Each number is 128 + 24 x the weight over its row's rms, rounded and kept within 0 to 255. Layers, rows and columns count from 0. Numbers have three digits each. The size before them is the row's rms in percent of the matrix's.

# layer 3 MLP up, 320x64, rms 0.134, rows 178-284, columns 0-63
108:149138138140132125099128144131109114109090154064115162107112142163152151104174155089096120117126149137112137114181141106131186150132141156103118134156129129104139069136135135126105166129137122
114:093120151117107123137097088141116101122113103107136132126135137128151121185094110122081108137131154120115129156108132115118112175145112172161120149081115118128163146128110124077099115114150067
097:112108178087162145132117120130171086116101118131095139162124092116124126150092097118136123136095079128112148184138120132084124160138123162133116121148142137089164151136127122080125125145115124
107:090088151103132138123103104158101130090153085118140145110129138101124112120126148066127110088163154120185138129097101163131154126152110148105118120142140088169162116149123147122127130154123113
118:114081140144147126173140106122098112123145061161095157147103134137140155105120117134143165147138139126112175130144145173138137149145135152097159082091135115163106089124109139123140117101146127
040:128132134145102062131092143149136152135125121131097109158113133084088132163125108108179136076130100101128139102104180144157125091118119115128145137115147128076133134136106164148120138122153143
119:116124107136134155126086181117142107143145126134109137161152100087142139118155126141172190152135129150130149112122120105201140173134096085139116117110125120108130084148111135129123116112105120
034:118126139101120101111167161144122113161155098116110089105122136128080113131149144122104141130150144157115183142118189132135081140098101104129126124123181121090165113129123139144100146103137104
035:127101178155138099148124174140111135090200151120100139169108122120104149130103121154129124134155147107136162133146131174155121120098115142162124124127158090066123109119146145129120127131150131
116:121080155099165101144107116136084106156087119134125152122120136111162136149146112129124158134117114114148135122106173130125125154142095192128117126085114101119161078152125159153100094107137125
035:092069131133117103118131158132112133131120112130126111153092117086107131144121107090138129118170166133137142095113172145111073167130149109137093109146131099062128133144122137122093128151139150
049:119135155106094125125135154126086110122122121087077114117126149086119121139113119073101129108146155141118178103125197132128103087146121123173136125101154111113142122145117129135084150127156135
127:118108140153085150125165106143128134116144148126122099152110134165082150126087153113123090149145127123119157180089131128131112148137171152103120177113123098095136144124131140092093133163086130
142:114086119165139132132104122147121175134143158145147131139058101164147179157125120143128115134186149192121138146129117146106101121114137121116138122126105097131140112147137082116139103110145144
118:147147101164109138114092137110142118168127126108125143146086096134152104145090078172144150132126143150134141124134119105133148169133106132136121145172148141082076083129138139122119104091167138
110:133130093112119153107115121154107092155123135135130123173150089120162095154133118148112126140086128098148135137135157109174118155124057162128088133140133145080125139163102143119129080127133142
117:095080133146152138098109165128134115132138105093119097142130159123138140126133143099116175081114092193098129144086112105117100095115128125114153118164141113125137098141143163149099141102121154
027:135087164122109132096131158127133114094162131100110086106088125111127125154110102111123117128171141098122178131159131128123083118134121115121141138145178145068088125110133107121127152081111129
103:126147135118137163109109117131146112106172102105107120146089104125142132137105124152182130106182110127096108154128085150095089102115105123143150121157138173087110113137079133139095125128140155
125:139117135119133168066106126142108132124179142113114138127167119121152116135126139084091093097103147141156150127136144139119135162144134151100106161115104089116204139143152151099133138135149131
122:167149146111097137117130135086118102152161096106138105131141132131123175155093140072122142108157126095115107123143163093136150131153135116132179156118089092096175109114143114127107137124147145
104:108122144157074144114082163122132141122158120153113096085113101099159158110139160110137141117156178128146109125120055136114124158104097142126125104103172145133117134126104129146123105121149134
122:123120143141094144143123096161101157116181134133133129153095133098098136120101154138090137094130120130132117146106126137116104122096070102103122103167126115122102159146100059152104126125167130
112:101106129135121147132136170150153172122158139105101082162144125131118095136106134142137160119138131119094113119076095097172139161147109154116141145152144145120106110145135102064117121088120102
120:170143091091086169101102163131157070148121138119114122135149133096152122095133124087149128135153101157129121135104159105126115132095112140118140125156141118132162145174140145118121080108162111
118:144121180129170092110143129164153102165127126144113102147071078106108117121122116107121138110140131090140090112179165180086120146101133120164119127120128137160115133140107128133126126134144116
116:166120126122118160123128170103099127157143093151122150118143074100108129150141128046106135108114153136145092104109120131177102112103125099123120136118129078098153099125147127124105148125120131
108:120129120167119111153098157185134095156097116124116142103125158101138127107139104085142114110126083106117099151094133144108129147107150115137129150135142139122145149135100127125121057139176078
097:083153138143133100117125160128128089119171188142125142148111148116139139137131095147133172139096116147112159146086125088154132121130130184125137115134105127076146141142105166151138112165103120
027:114098170116132117161148112137143133114140073094096099157114123117126119129075119091126113087138126128129181160136152173149129118126131192155145128130135151090138103114136145115086124110127123
121:132107135098105160074160102143109138124138141144103168150130149112094171131121131128115125141165138113171109109079123094125122117132077183103149135154141142114135105140084140130139121122156090
125:119127128149129161159097108147154176117166142114104104130140076129155119187097115119118125107134165148147128103130123146164113157120123138114115144139163117169127115167154126077095089146131114
046:103109170143130090143077149138140096140197153148076124122131110126122134118122133090162114135185175135101119132117113144128145105127137135149120118097156116097116112145107121135103112154170128
042:186107147139123104169139141156153105132091101102077116119101107088090129136119131082100133116135129142112148120113147180160115132131131137144143100149137141091148130113138106124098162152171149
029:145107144140144110153089114134117093118135162101089139146113107129087126116122125064117142110149122096114163126101161144153123130080121125126141143102169157090144076106133151140099134134166152
043:134118133146141114166112160159108140158164112114087134130112114051135137112116113109127134137163153127135128129119127130161102107112127152143120127127192125094109058117151140116119085107150145
114:109113139130124118115134167093122096119137156180130108115135167143116136129143145138162119143195111115102133108076151112103131118111134155132158084091181117113138139102083120139134157102128148
034:136105210137122107155125168140139115126157139102083130129119129111106144138141091091126069080154137135115134145143161139136126115124141134089110130162144111126169132088146158113112119144147120
100:131157115122126126110176163151141071087155126098103164146104178143114116100104134127117149115151122128145162137115153114174105142146111151142111103135109113139099081120098117150145143145091099
028:134147115143092098140101136140134189149155116093122116127078080116104163133161120100142136105136132114132157124150137133167122161151119121169102125149114091078086093119106135105128123110152126
134:113125132189143113113110157142060086119145169164128146139092162092150161159137150136134148123134125093138120158132139130146103107125106113151090097134127151118151142097123124117114104085120151
115:160121162107134116140123129117171125114118139135105095123040153132146118091122163128140142110112123142100147113112166101139151179142149156114116136088137127164149123169148153091116141107119130
111:138115114165127125128144157096150134115115142118131139153109138134140109124113118090112135082099071150099193173103143107117114098132124147142163133156133142095144151113153093126091161155098104
111:149118115127134130097117135110132082139160111093145140127138103143177110149135161069079129109118131123130148162133165136146119114169132178124129160153129158130121128085119164089123115171138107
123:152151144119110138126118154114141123149144138119122136143148154094158112177097139132150185137113136101068125118152147099155144156142127128134111123102125137135172103141119095100148106117185187
133:110124126114180086086147169134118101122146139148122133161140124122132140142132099135112106165111119112134159145143133127125127141138099203157076090103152137123130113106098174171135119150138112
040:125078168127129086152100150150129096119135127127071117163123134109086134126149139090117176102156112160122122115129137148173140131124128131132134121149165118122118081105132146166116117150171164
102:138119161179119124124124151148119099126097132110100163090141140138106106131134134081096103113142153116129180155163105125163149155101154143152071155124120146162117122146122125092135158094126148
118:179121120129080113135150141096159135150139116116159063093110104110101142139122128128152129133124137130114133124180118100134151115154136140157142147123091096111140141128178134097083102127168097
116:118089141108137141128107144142162129103085115156133088103112081119127132076136125089087138115134152146099127063170129169130145137087151139119131137121152107118126084141166125113110121131121110
032:125080151109135101139142144130116103119143117076092107175088122121153176130103129126138153106122161130129167123119149186103130166096135114141124120139136144078124136085118117123113124098167142
034:132124186102151089166131156109136097135142121116101126129074118084115141174131116140118136105121128139128142172129124118138127105146079131128129094167149144063111130138117143153102159105147144
120:099091168124128130157137150145103113147104141143103114086134140135135147177152103140119131166132161162126145144121136109134138142107120155133071110101119096128149143162141129142184066144156141
119:134124103110123147079109143115102136134148132115133171088119082118096109132117113064151118098099112118175142141141131122118113156133168107130146153142166135133171116139082078120113129102120114
043:129091123128094066123120158117104100101162139134106098117096122122111134145094138097158103147130161139121173114100127141138123109137095122153122124141138112049114143101131152122077126146145139
108:101099156137120094121112135130123077139144118167141121150115104143092144134140121087113136147120146131116152151094099141107118145117152188142158129092076107139142129145109167127084133089136173
123:149110102129166127135121169137168124110085131137115083118049098122167119146108135135110131136155134082136127104127085123159132117110088128143151130151149152115106097138117156120111110114166116
125:128135130131131136133148139157133132126181079141117123158162109092163134113144145117081143114159176127106111128129134127146161189124145164111158135100115099134132090153150124115135111083169106
133:105154162128135138162151142132142155155139055155109145147148119119145151152113159128113126108145172153115129124122100123142132131113121164157101152130096098139135147166124098115138098073183127
104:136138126111152144153120138108144127139137150090124170165125125159122116158161110119143090133149109140136172150099138113121128111135093196130131147163140146108103159114136170141051125137139110
122:108139142126098143109108198169147123120111137119112128127102131147108186121169115152094167133103088082107105114122162103151124128151093141135120155119092111123119127127145125085100140139139098
044:139104147129146098144111130121153086125164130099077118110075121120128133126096148083171124122125184117129146114118168157120110137136114075142112093149121135090141097086114151140136148140140136
137:172125128142107150180113125163146126140104155121069112143091118128137134114151134123144151126123125157127124139106084191153154124097123123110135152132171142115125105130181135094117121150178132
122:142142140139150126114156139133148108169116161100078151150141109148161119106075124134133081110126117165086121137097145159069121152129125175167117108131138117144126097111129119121083121114141108
045:107087120156135089151122146138121136100146116121081124107134128121130136164087100066186119134167150128134137138117153155163124105102096106155092125117113128090122095099122121103120102129159142
109:155147147116115101120137119116146147124144093128095121083111121120124115112116195132131116113168102140115119128142106134118122155137107155110187083158202117119128120129103111111112108181126116
111:138128129122111174155118156134144145158112155136117123158125125109163129151173124154164174139159114098112174085146135134157157177098123131138149124157176158085132140125138131107111122099113152
117:119118171111118107126163160116140138170121103085116118165132156133165121137066093130159112114137087120138125105117110155108109121115150155124155091124175110111107133111132149148120106071105131
110:102131174107123193124091110164098123149174156120141110150163098125124168123094141152151145128171110121127138138104115141081165111119096133138102140143148120124108134140098122121104112092158132
032:111141145110127059156105160158139114129119095127083133136090119125107117133124110124169131121147159115085129098114160202135136152108103129137118108146143132093138095082141127116118109124149146
110:103060163113109125119126134106127067118144114122135124093108110123108168133164148113136182126120142128122086129091109100116140120145138133092126091123145131114108095101089125159112115104128169
024:122131170130102128149151135110110101143121119088120122137113087103084122104089120143121154105171161171138154158168155123129111163154123129131081118137164112082118115129108147092148148121154100
099:157116175181071125111114150125113132115138108113162098102137121092090148130180182097142111115162137115130134117103077161128141138101114144110139144106144134159116129093135108105127128127138131
041:120129165118112095136147138131126093151167156123069154143103138077101164132136128123164147140167125122124130112119121171173074113122130142104118116154132136095120103092120102141135109118165098
106:146096110147153138165132125111122126135139099133106119173081128113123148153130132128133204133179136144131157112128161127091131155172118142116155108092127152138138097114160173135114161097135138
031:109153119111116094130166167125099125139149141148084116136111124132114103131119178131128112102163109179115166117127179155134108149159142099140097114124160096102100112157094128140122110129180136
130:123148166104130155129144110168122110132125121116113133129176097138145142142095164075109175098089121112157091143134156161131137124137088183124084146147120132120161109137124151109118132104161136
047:132118168107163109156125130106123113135166130105103126145086110066130156147141114112142128131184136147102128124141146151151109091107121122124142084102193126107105106091118127152108145106151148
049:115089168115130071159127151126099088132143131128109138085097082117118121132096116084102128126141148115108140132143191149121110103106099125105130120118104103081124120094170131137129113128154117
117:136151146120167108107117133140142116149064125112070121135105078111154153122113121134131180115100117122097117105086128124145147151131125174144151124130123158092156128153135190124131127127140102
041:147145147176105105101131151158125115132168133140144114140121106137116130132146122090111136130178130142116152109148132158130071140175114119122113137119139120081115073100116167168104134145178108
039:101119136126098099097120170115128120146112107152083126142100120136095127158094089134179097146181143133111147111151178150129128129141101117123108138115131089104163113102116094102089110113144142
117:148136137130149110116168119109143146114151131101101106118104171116092132100101149074122109134171114132138134140112221144134102126148100122089139104140132127161119150118129101137118130177122127
116:068106121114119098104159120144114154136131112114123092141116106111131083148120107171168147136148131120137126150116138117152122090112032114118114091114120149138128142111120111155121123099160112
115:148114132167147153094091162102138166114154133133111128127116132181137138120146143099109132100139120102074122155145159131091141144105144193156157143145126134120162163140144108093119126120150097
124:134139111129123123157131172083136113157105131123136124116111123131150117123139142121119124132106090128152181183095175129126094086136097128158145065158156136122110162112099150111099160114142131
112:126134110157106167099128121137131164096175134086101177109147099145096133136154145085125074128146165134136120122115126126161130137150118135118078120115086150097166119140126102124131145107165134
045:096123154124112125160116153104117098128133135119076142157073150098142158166108126133142139105145139118128166166121130169137129121112130122161132125143162139079118106100142112153070135100144173
118:155111137146113156109118150085183138151148127096115134118127119130160195135121113139110169142138153142119107143106118135142115128135119150105098142154093112123150107135132159107175084068110107
040:095103150153135117107082122155104102105147116127079117131057123086131134131143150109165131112172148107137176135135118181111141147125130130118116153155127127099144097117136136151120094115159150
128:134141163139100129155138144171140145139128111093121154142135133166146127132087109143133141140150110133137096090174168152108114119146114162153084155143120098123121117099128086060103104153145132
118:127133100091120136114124159168100098159136123134144127094155140087128154148144103100160142156152124075125115098148098114157117141135099122189100150154148108109114131150123114164124088107145159
104:127137089154114101117108183086104134145139128164146123173119144108094106108121137109125127118109130119108141120088105154108128115118147180152119151141182112088107115104146128135098149148109075
027:123100159159146107119133126168127131169123117103089111144069144120085140102124127096119128156175136132111196149131129122151102111128103151128152131105118135068144114091110134121125130118154108
119:108118124111150146127101136128116142130127113136119136106075105099150111142167088085114137152122124135135100135092152124144092126081085150117099122139137093156147124148076140156189117121152096
043:134092125109111129111128146167116135126112143116081101105063097120088162129126102105100126120188099137120166120140152164137108148128115111120113115131105101088158129139102137124103131157176125
044:150104179130098128140111155130116115133137149134066097142126097124119137126106142110163149089132130165112144130137143160193133124149124154127140117110130098092147124125126184136087117180139114
125:130115150120154130118123137141128151101128145089093125132120123114098165138122104125138144140160114125176105142058167098120123131124099103124149121189133163126099108150085090134126110169148095
142:137120130150139171098120192124113147136143133118124113119081108138132152118136087176110147132153121145082119122109120072146143116120121100121123115112157104064108117147114161129134166094143109
128:126116147141143146122110114164113139110145096122123133091094131152164153165158173102068087087120109120131141142116095142140110104120104172126105129119112105122168131154143174113160102125141101
124:115140167108123144142132181129154114167091151110099166134105113152152094156120119124142134118129089131097132109133114093091137154110107162142128116168170133104127124165150137118071157097119115
128:128109183120138106089113078145138142111144137090078142121113115165176109129114108071143152135113100124121170135104134152130136137151111131129123143132097114119155118123149135116096125198131132
128:127153107145122120116160138135130141106104143125143140126109130162108089144127153080145107123139125117134191160191165130128089140124145110159102060175138115140135144119104105144124152135152145
108:114106129117144115143139177090104098160146141116137102113096136107145092162150126138087180120147134144133154136109114109112146189147139167137118130117156121120085104116180159144133108106108149
034:142119131133096139115120178149157120147168137117134103102075117100106133140112126133146123119182114124119130123129137131159108117139071108152130125126173138092160103092094159150091098118173119
112:155136167162119158155130127130146114156168139109111118119124110115184141132084100131137097155156085120107116094153155162104136197128147106110117143175155119116145145149125106102133135137132142
120:112111124143134169125109074148128154108054138126111121112118095125137118162115146119122127121158144118143150148159144149122113137120090114112141123158140109082157101170132158069112103098139147
# layer 3 MLP down (transposed), 320x64, rms 0.215, rows 178-284, columns 0-63
100:091117146144167132140161125090099137107141133111149125119148108110132124127157127121098078158157145119137108094143089130156146133112129118112133118121134139099086130159124127184073119198114147
097:089152092125179187120130114173062133088108120130152128123153143129161096143142114132162109120090113102127103129144100142112128126116130119120155127134177157140117128097133140146168136103121138
101:100120084173085141131103145095131152116152132120143145153129077134100118118166097112112115110121126125158102128107107141098125141121091128166133115119100125195097129101122105162136113119078126
110:164139134150146147114086146132145138117092110103089101162141130104121127125157093117143081115138113116089106148153159151077158162152138105137126155119138139118131125132117131115081124122198153
103:091137104087134149142130150134140123151109105149135130103137087103120112127141139142158079111128171144161089146107124182139110146102129102125131132090119075160131147163139130094109177139100130
050:136104151121161148073095115143114099135166157128161124135108165135145109139097097111129119128135163122140121079133132130149159140130148092145115123169098094068105160119128144153144144161111159
111:141164153132139149107103171152153147113110109193128134152088099101084112132136144142086136099158138130117152111117093095145109084114145143107151142145123178109128090113124111136161133125116138
039:122114176163115127132144126107101112101085129146165181100128070108130122114154145122119130124093098115152098090131129098153125114137168092150149126156122171158112157123157117135106132145133100
037:130134128128121130118140069101190154106119110104132113115127128124145117143107139122122125158146175154106116160135106126094161096176133128171129137081101097146135158188090131126135134117114131
111:137141122119114134112134140084070159064153152149146136154109092109098137162125079146114113145121089137125138129121127122085131068091135109129094139114128131130116150115132143127182131131106133
057:153146144130174114161107096127151145171114151124115122157136133121132139145180143130130147157113103132099109128130109169140118122114089106156151142105082100188106112168138082137120109111123164
077:127131114132139077110129120068133165110164154147120107127070132138141133121137124157151102127102109121102125124103107103158156137150155138151207147101154132130118111121091128144131098120093124
118:158162141150112143142118138107099125165091133123143127113092096178160097121130122124122124119113108105153126133130089172106113140162156134119131158046118127079130119132131155111121133090113148
157:101111071120136125109097124133136146130119106102142155184130143151125115053143086173122133145114118150167131152085125145117076136125163141125114124127106094153126114127124125117162144111122155
111:110128157160127147090122139109116142137099166134150114122130132145122089140160081142101085109126124126184148105146101166149085151149148146098173125134150133157108113079125129108146097116106115
119:128157147161130151109130132121141184102125119147171078098169117104136130109164126154138114157132104075123135140132070114084093113105145141142100153147124129144125108117104122078127121128151125
137:118124095142126123159161113122149126164110168115151149153139158144107129163142122133140147133108142176105143094135128101123122102137135147133146112167097088173131131110063075126151080134126114
021:100112092159127117180127123143094154148134140158162125090125119122115105141163093129164107174108146140155116143122103103133109061130156124159138124109108103159172148128136134150143108155116104
106:130170182155118165135105132163108074121166119091168141082133132122103149141147176086151118142121142147134105125109135136121160100131116117148076108130128110110124137117112118124154119153092134
124:141152158089112117143116143126149132112147085103137136166099163087121141131140092156141127138172091086143091087125079119099146130149132122128103134138108143142111134085174109127134146126095157
124:131141156117168113131157116111172149133148132105144097141120106142098157117142151174126120123159135125178105110112164140133139083100159143154137139103102107062126128163110111090112157147111120
121:137139115159106096078084153145106136112089140138149117138104132154122116092106089110100123167108125169154084131125103118146151118133120124172124142136114095157131155118151089098096120155089140
115:136087116130139177158138083129143113109110134124150139150131107158144087131164118109117167142147106138148151102114124134120194094126124154111144159107133140159150119087145111090143168092128100
117:148124163188138157164141129101106122086148164120146150106145142130161126091152115123163135136109120131113125090123084115148150108149127128107105139126131140134102124156108141150135138194188136
128:142139125124121116123116086129079134143152146160126083098093093096135114146148142126160179148144131090140171131169105145115142166087120115117152117081124121149101119152110121143099142157101119
117:132125104166211135147148170114087132122156144160125116120148162131151120186108099147153126118107146117133122142148104152103121124118146141123104143083110166118131112128114151125100146147085151
118:127113141112152115134157116112122132100143107131155104121104118129120097187105150139131140157117161094138080129135114133122126140142159151151104112120094131171067139126126147128088121166072081
111:090133152127126092099124142123106096116075107155147117124095142163134121151124143128135120118107130152128108158179113108119142187133091080112156118103133145160101144105141102147122127104179103
096:136124124165111125149113092147117122063093148143127104095124121140145154111120144116078130107111128114119108113107152148135116106158156118129163100143138140161118137087106150158157197116089152
034:134127141145156157080111106145099114200130129126114136139129145105126086116125144130122115145135124115132113081140108113172124104104134054128073137169122133131125086138133121164115098123120135
114:076127095143135119158131141129134160093112116137155081161124116134113100141160167150140125128110059116137104112076138095152140120130124112097077146136110154111131136106102108114145155145109147
134:110111127131135127136125090107100120145117077131110130101128095130132142090121145090136193143102130138096169128125131129126132059160111134140118122080120154098124145078126103120115158111091138
071:121135125129128129070153119132124131130128129149160080107121119144114122164132143130088102118106140125106095120154143143109120141077105122128125185159088117146121194131137177114111133074125145
051:085177116155122125122142114122128117134140165194122108156115110158127097109134137142148195124130147165114105158121119094119149114114145103158103105129127100143120130105155127127144097072154122
042:120128096144135112124166093117128096119119144126114134118128100133128122087138133174166114138111133145184124118153104104143089083126125154129110098133089119149106157117133154110121146096048140
068:115125128139172159116110118126112117094069141108131130131161106118108123146134131143123117157126180085129153127113106140097090125176091147115092077108071122123115108096136136133153125140105105
096:132108126150164131112133120162126140109137113178149156104149097113145087135144118122135127123130129098121126153137076115097156178136147125107100163138098179117136175119183131111138120150118081
056:118163114155126078112128128139157142143139098172135131111107128140125164182105135158130142148104119176116170173139149117115200103116139153153136137111141129180131129128124149126105105138112141
106:120113123128168116109122114104117133112087151169130149133162112115161089121144121122140103157137104108178135104099138183133130114110136188163089112125148110117170135094123142113118107124114080
044:096105137123133155135144097089129166078153114168141150130121115126152131114148068127152133167092122105131107156121054131165152124141128138123127108134140111155119134124112110096125096124085109
113:129157132152148172132133098125141143116157118131176164133091083151151128120133119103103133147165087090133136147186082091126152141152144138111116115155105115106128116136080128119097120161134118
114:118122120100161127095109160088135111171083100105169150080129144112125124134144157156138172146128087170108119114128111156095139133123077103109126130139142177148131132126116113126134121114171145
113:110159116115138141112176100111128145127164160134149124142130157149153120148106135159107158171120171185134153137164124098137136138125148137111143121126111119130166125126167106147141128186112069
123:157151174083161174096141137120119112181161116122151139150116073150132137096126180113094083151155095112104098133106142119096125122123130113109149143111139123128135131139107104151117106149122115
107:146121175102168130124112117099136117137106103167130146127121135150109158124159126092157125187119167109137130130112118098089116160125135145074155142098161166108141104144135105154133091148120158
132:116138126136134141138117178115117124125170089114114137143120147152148136157131098101141122150071115133090096112143102105107142119118164109105099134141135113182114103114122094103161115196130094
054:138134141096147129101117125119165131123120154164129173131156129152105103136131116106114140108144122148130075126094115119120117119132130128073145100143049129129109134196119142145125103137133075
110:135127065160150114129126066104131084132140119116130107165128102125148105118172124121122147129112134106140117136157113129109094106074125061109178117129114146148106131143143140094136131123098126
120:126120128142147102144128086141134179133148101160124102160118108118119148135114161157167110157144131161127094110129098086166107112155113129090139107146076144133132150149154110142096136187127115
111:142130160166102157135155122107148113088098151149155110129147177192140135131133125176141176135115097137159134123113141101095153108128095091101130124125170153131131126124092126130120121166128114
036:127148090137121153136129146126148101122157128156123120092126126167138102112162143121160154146131146114187130105141122112166121105126177086088086092099127113138147147079170141157122123112142150
036:140127101110141134120137148126095120173109094104114146084164133142132110127146119116106118131122183123110116154194125132109082138128153179148121162138095107145134143129135065123162111138123113
115:148159146165144180119101133127094103097069170140162127157126129134156123142133140147119113177102133115101099149130108117138139193155113129112152130114132165109126129127111084147131127112142099
118:088119165116159122131117105129137140114142179101139134123090068145124138148118125104149170170093131153099133093143079114102145116114124095135127131112162107107132134112164152165107123110122166
059:144114163145122174099108081112147113150112136116169147148113076115122135165123154131087095113182122103087115139135156129133099131161124134090174121118127122123120130162169126133115114096112137
122:132130114120163149118168162118146128134080146132152171127123166124124098136111173131125110159085140161132182120135099153110142115135103141155120115117124174152122123130103135131098184119157171
115:111137149133122124160140112067116115122125116128125078146152072150131154142138129102074161140073110144117100151136134152148129140101143105166106123109130124137100118173139184116150136104135128
117:112139140123097120106104128132155065116146128126110141137082137188144107131123155152105116107138084120130114121105152126136111108116147104128152109083148132107120139109143115099184126106073171
125:121116087139138112152173117122086113121093100126128137101084086114121114113141129163162119121102135085109106110156086124120151107147157098097135114138150144159098093114114116182148139156103127
109:133118133088158150122122080095176109124149100108166130140114114121157130105130167108119132142138106113155126144089072138104157136108142060125160105141114098145132137118116115140089129168117118
104:111111164135151103125109114114130115099123105127186136139144154143123171136119163126118160119139092109144085113134092125139161183141117131091145153110118180140109118118109117090094160139122171
054:097102135118131146072140095119117176123134147142135107145160126156138111201151128123101132118169090142107128116155114109138107141119107125131150113099128126136086156176130129100155104146096095
115:104123103098140173103127152160130136079114129136173135116132173140077111101140147101108152132107174158108082154131145118151153140102119141126151124082129110157137112155114117165117100146148123
110:138166119116127158140117171130152144130129151107170134139088070112105090099126075096121120132079097096125151140114118102106137128104153112143118123135138091154110160107098127123107091146099128
052:128110133091114171126118147099152142099102132180130118103114111119109153116105146108109129105169141134108130134119145100165121116109114099079153146191122119098099106141150132117080083124149105
121:165141138127153118099171121108102139112142075133137170133146137093098108106182165124122118141116093143155114135121097148143122128157109101118171126137113131085100101131139126105137088161089100
116:129157163115137139091129118128113129151079123127177139172114108103136134091169120137151149146086126128163146134142103143127117099149152119138107094111125137116103104126096106105107087080185121
100:116133156163178183151173122114115118108123122099116144119129161143150123111168095133139145177149121115131085103110123101128195124101127121133141108108130102154123149124128141104166084140125141
104:104160151136138108167113133086156143096144119119151132144164103124102104128148143150139107121107098102136145131160105127144148127161113111142101120117127165165123168150166196103122158148100091
039:115129141112120121146135150084122097149115156114128150114095144123109168157123130131112116157121087114112100158149157151095096123161098153108176120096162124147072179139156158100143116120134137
109:128166131100091164106152110151137117124120154117109087124126136130126099102141086121114080139129124132146122176171088101129111139103114138163132131094139138148071158099093124100141097123094133
020:147125095125116159162068139125153152108159175142141161101154138144116155115140113179133120113099084127108104113102111124161144122128133152142098094138112119155160094130129123159162092122144153
107:128167140151112177109156175126138155111112164095146109128131128109126113113140121135127126105153084157172104142134127174134156148098114114135156184103116142154140147150088086139140107139098124
045:192090124129139161164111099090131114094111101132133081108137141159179179128101133127120103138130138140107131118150140124119141158125140090128116115127126141182087119147144164127140148099114148
106:114134111104125111090112132136077092112118167101134138133186129138122096122164174083122123100146121126132154151135160126177128130128159105155117162150150138136113175110122085168113124133117128
042:200115142151145158085120134160117160135138128151119110143111144147153114127142145132101165103117112118188160165146107087161160114151124166109123125113105144156166132167140115134124111119129127
120:150139119147135131151149155086121133130127105122147118101105092129154114104154131149124085112180110130160142127097184143143172144116113161123129147111127113120098133190146185127113119121102096
062:137144143137112126114090118113125174193097111177075136134139140128103122133124130150134121182114135136133123171132070141097118163171106143117106119130123092169127142127140122135136141105098142
052:119105131138177118122190106153160127092123177104118128123124158131136106117132139116152130129141124084186139135108094121165137116118124111122102094121130092126114136151176076159152111150144135
106:130164137098168122168130137134078153179143156130127151112139163113097106151174139110100100146178125116098098113131136128139121127153114146102101090081123156143100127143138108094147128133113108
035:139137122149153102122148114104139152133107089104161079105127142156149107133140151140122066128109132112130112116144110131099135140152176070139139102130124180151125135133143201138155139129115127
049:125114119140110149133127113135147157113124074120157112141118126096155118128128150145135127134174150133122110079097108115096076137106148133134135202138118135112114108173109154179098161108139108
117:091129117119116129138159118106108120155094125127104126146130208087110128094173136104138154143121138100183097115123101102156133108072143104138115116112126121130111128156140103101113119135162103
107:100126138124128133133107123113107078130106143121115159123131140122133132134156150102124098130090193108167091132160090189112123116099119155130137154109130128115115089106096105113119178104089135
106:095148144075151146105163139159107147102110137125148128163193124161156170132098154132101171150103145128104113146132135112140123133152106101152134126141121135148105110127149131121122191113123165
109:112124112161152157165135091095127107131107123142136184136130088115136121093166141118099151138120156136132143148156091136140095164117140137102139124095095080167139130160111128136108132178092141
118:137135103148146113117133143095113131130109133119180115116157157098147126123139120180111133157119192095119124132100129128107160143127109139140181137128114119045114102105102116104142091130125133
058:148175072167099177102171104144109112118145123140168108090115127110135092088160139122128127160105117172112095128136101140110140124140110166155137126133134125174130122142161124138143128119154118
126:118123145150154120128148143141106122106078166135106181156173128125130121119089108180154161086101126107144168078166115131110130115116139146124101118136116136107098113137148118146163114100114153
042:145152113098115111096137132101152142100153163155147151104139096152121131114157090112106155108071100126106126105083147135143137166131111125137055152160116100140106144131136143100103133102137131
118:143120116115089112141171150080142102137152104100119149119143113138144074131129115146097145150137148121113099164123098135165073108120115116088112111148118128100112139102088110110139085157105095
098:127089155170154156139167128107126111103129112112152158139126112161115149180106154163122130104112134186140118110080117127104148143136147136110149137155095107106131124152105154121121189118100134
098:116116116126173161124090106110125129089090159129106138153169127122108159160096119099147117138142112080132126107148155112124134164104147113153103104156124136190151120142164138123176107144126151
040:081126109110138121143128102102146122146143124114189160122129131145118135179151135095124151105069137151097122130120115115134142169124128101113128147093116131119075132130175139105158138124156075
123:159132132133127154168167122086091140111129148138113158137109104108093102134091130134126155109123068109128133126096129086083118103131142131124110143130067082134118097120153153090128099134125127
049:167121125115138103123144135143111124081150116134110128139110124118154122154128117163051087133105160182128128144119120101098132128103122124109116168170158126165106159144162082150143133121147130
066:114133093093120106162153113103098165127144128129102145146104122124092113159129119101133134125105071135176143110181150097134116110129110138144146111108136158111147119156067137109182113115120133
107:114128103163150114111141114083139165125158092104152118133110098135128158123101152138143109128149149128127131076112128088142140098158131095162101147130071158143104146131090121128132133184141164
143:092126126140167150105110121119124095123101148111119170141136157149175187093122132186093183131102113133107133109132152114134105094136162141104109148096114120109142127118127135099122163133114152
115:094098062140139122125113109117154135136108119147095083128159166123130149151138171110140134113161145108111133090091096128147123151152136152140164120138097127098109141112140115083099134179106125
116:122132100140123123145103100156138080118109124102132166137130128134138135115100106098123084131115100136123121168098119124060145121123160106146173120082087143139114140093130141122072108142126168
118:092136126107098146125134158082090139121124133125128164101107142142160133104101106107129166143073104118124117117111120170115135137146131104098107099150099120144099095130157128106150146204129108
126:098142145104124118121139115121145135086084093165130130138126130124183063117167164158140128119089102130127133105116139133169124130129153147116161110137128173120086128155169125114141124120083140
108:076148115146154128147130100135086146120102149119104140133149135135075144163092099150124130117112151143138089055157126166126156144146117127152109133095104138126131150105133125147100176141108117
043:140125141120114119139117112158098122102116139127082180157162185178146105137177131094129119155112133134075096127136102138125117162121128174138166156111146123149144146125131106120132094138100123
109:145143095165126162112100129134148111141116125120153179136111157131097152122153104098082140130134132129136087146133102117139111124109076093120115101151088140156122176090120140117174129156092112
123:152140158129117140151140150146119156156120136160167114119155144139150147149099106143110121109098154154171136171123143128140120127119188176133136115119111165105149098113136094146068082122136108